Part of a small language model's weights.
Size: 14 layers, width 224, 4 heads of 64, MLP 448 GeGLU, vocabulary 1787, 8.24M parameters.
Architecture: RMSNorm before and after each block, rotary positions, no biases in attention or MLP, untied embeddings, capped logits.
Each number is 500 + 50 x the weight over its row's rms, rounded and kept within 0 to 999. Layers, rows and columns count from 0. Numbers have three digits each. The size before them is the row's rms in percent of the matrix's.

# layer 10 attention output (transposed), 256x224, rms 0.0679, rows 243-248, columns 0-223
093:552470422504524543403507381486534443558544528522513536527520420497482527470534484558515443406463504441471520529450591521461486501513434518640568460405467504584394573428482433471536499474524510457427559472493542499547522503494494559548520546483413487493489512603418423543492443512561522501450395455571516489515551493406505507401566539552544553470373526483554527475482410582472586499496524453441616554456505508455441504548427488512531604579455495426566554533501515509478538490533546446459501462560537476541570565613477460459580456546496494497496503482443502508538559476486541525519553465461457469495451541554463426435551436468555537542426445463614557461489423488548447532487
089:475540434489493497448441444548478545563584492466533457518456444521483544468408588516542432564457451480529567467441523564574517479504521546523473425516434554479486488456532526411399508408412501534601501521530552562529502453482436544550391471574549490470504528427486577494467504508505509474546570558445487447508453527486541629463462487443399488575511507479532372484435476478479447516481374436452549490537533451522457459475487573624472464460503550499405496494548552513575486418465432537492546555536457465529534544486460525589533515505464545583546543569387557463466432494509505485482527480542444495585521570377475493497459486579426420526536383492505473541585457431493505548483
092:453464423405429577486492444440487453462398479536527526536479531447433560450438546373422487475435489573499429523522531491485487484474588513483420543452540541468468562486546523498512471482459518445498499467438542424552456509565542534555368540436470458487399557479447458507462524515427460528465468489485404506544486524519476465520517452628455449553443428572492450543564388466539475466517468491523479510455451529490595610405565541438410513521481391422608517511511555529533507575503481446527509504524512528573560514436522527484483524508496464421537498494540542521451441437563498460586497448410454448490494571614519527524547456560491519535573575579525476465443565579472546453442
098:457533497473540548532451561518483391537522528427553528441483471552511456541461503521508570527446479549513524495401438529406598481544623524429392473529521521525521410521531464403524420470434521550430510443513609493514521505520509494539507486493496558517411513498419414515579593450569440503599492548492453513456556496570454571496489463462480564473419505440620532536550574472599537514570458536419499387477443525520425465509531528418513620529472537514515526515459512449434566511582522542463507453518498488525472532446547547422520525501562529523480510417510443474514570467595642524467499473557374446493474501538481432434414492595470487487495465531521529489494498448441533527474
099:469473521464575445527488436484425481495493449549485491450432492620462542511464541452501592617406502562410505430460485562559570485561456425451471516475431537502447547584526505517425528470491487538522477495585509457604494495492488519490648522485495577421460435468492531483531515513519527595466419568441501524430498534475628603510551495471513554563555451562492491486471557421427433531507626408522427516517507546521470512481609489507553507526459468519472494518551521465504560584534388510480428515589530520496489430460512505394471502484508558467498470550520466468532524463365393445528602523479540496573537562538497521502488410469456439503483504499585577534479527544518453538453
090:496539481530494563448511446507457557478433495525553446449498462458535564488559479500488515514531500588406438619533554572440581520512557509563501475481535528448555460572600418501465532531648518491533596557462469507466448448456442568552467464506500426520478434582570491421595478523512537374525530476482510437410646533498513409449519514519413461467445479513519469484508460455440476461603493413577490490450492529439448592428522546523569464530542522556487473519547556542468487474452552568508537584540532541533506483479552514562522458466515439471508499552450536574533530405463457519396539582573463478461539493446536438559541521593515547468564561454566459520447448588472461516519
# layer 10 attention value, 256x224, rms 0.0653, rows 244-249, columns 0-223
088:477467503578507491496447506511497435525484443552458504506546530461601451545543473585432466505479473473538520497534516506449466505553518507535521502451463503446542498521486424545502461484481519473336556468511514467533488453500432501529482568434534512546499540496467489500556571512451463537493450492528494576518458580459511452502480640488560504406485560509328621570548489492495542586461553594515473441462464528496468544601595424507501549561404543543557409596549474433422515551508558423539550505421543553560559537549516415403481516476497512468546454517607478600477456546450521566510573441497510485475551544641580495473479516449578422441458498510535495516428525480444520419496
096:515595504615533463446560510520490528542586528495599484447549537599501455460547477596567503519505530416529608471548472541498480517558473536563510550547497490412515498469472611561546519496521474454548497500478549446571452430502504506391518460483457562495530416462545489526477426420547518490483581496522460494458514528478473476555463530494517577463531483381601453561523508500410518340501507554502525520531523376481501430527407538485579443469520629519447573507541498545407433483519570471473448458560450451521448479406497564569472509523487487496528535489388479520562525623490487472474450567484541499531487499441387493544546533506602450488471515470503522555535402507494496517418
093:571577465615457484498529486494498520559508528482423488552598508435411445487475517463592636514477536529463462510513495569505483534477418484554576552424529567436529508511484482559648573437413466550507493426465523512479551521541447526431535537538515516567537445519520472523439422479497470534456428499541581571485547400426479504482480511478485501553584452453436497505434405554382449561454456499510549553482605477513549492457534524535515486505537490452490466480534574470520447554491511534465551573535382600531451569500500452568448492476493457413492513570524602558483404567450518526570501467481507468543513515408525408457544456471409418546422502518457511572425557453517507512537
098:519409483448410546555573498487466539531544570476483538492600515454486467533485492453424540484623491488496545527574560513536546541487493480531534558516490517450490476495477436517545430430407470502491553536393403451441467528532481443565473489496516544443543463532504547531575455459408495540472531530515505538521430541565462463470406536458487519453494566398466432515432513430542492425462383465489549431497474521531513474568437377547499515596465441503534458544511452492495345395464539601511517546551426507536401507438451564597555544540501489570557475406532530620548438637519558513469525503444489530470448473463484542498444476558541540526568487511475474512547498454492505416526
097:474542502456355425567465600509522545513502437531559477505466495521469421495502526582491455476520443461445596491530466446536394520554477505508527458498463520451414500462412585437490555607457504497478511569546473502539441493494434433493526546496526548446581513515441482544446470520478413583523483565506431627522472525500525529482433488465626555503417527444391506473485430508534521571465566430470470498456543462451486398535510511382417592518465420513562553484501487468522584525502520501450452435525500498540501495506482513504465524546462436518532438421535427460520596518536415450501542508491503444468464445501417462550495577457413526414514469603532520450548571539414483427401
092:425453492460506524433587570506532473401562535412397519504514470506513502491500538549514498435454496484542447525523454530524484520581530564538462539640480464505437560497556477468497631562537544463536493497502525449562488549427636424494540449456480497508548547612483559494498533539529587451440473425511436516480473510440529396543507577603566462545493504579546439514456486506569510531519487482484478501472483539540462466528409473524458492435507506575540493403489463508558441441522480466440562445586503535425525528503450478432511531552473502457585542516591490492529492540485551449567437469561433504441496444408512514562515509483461614476510546579559620451548584576363509491427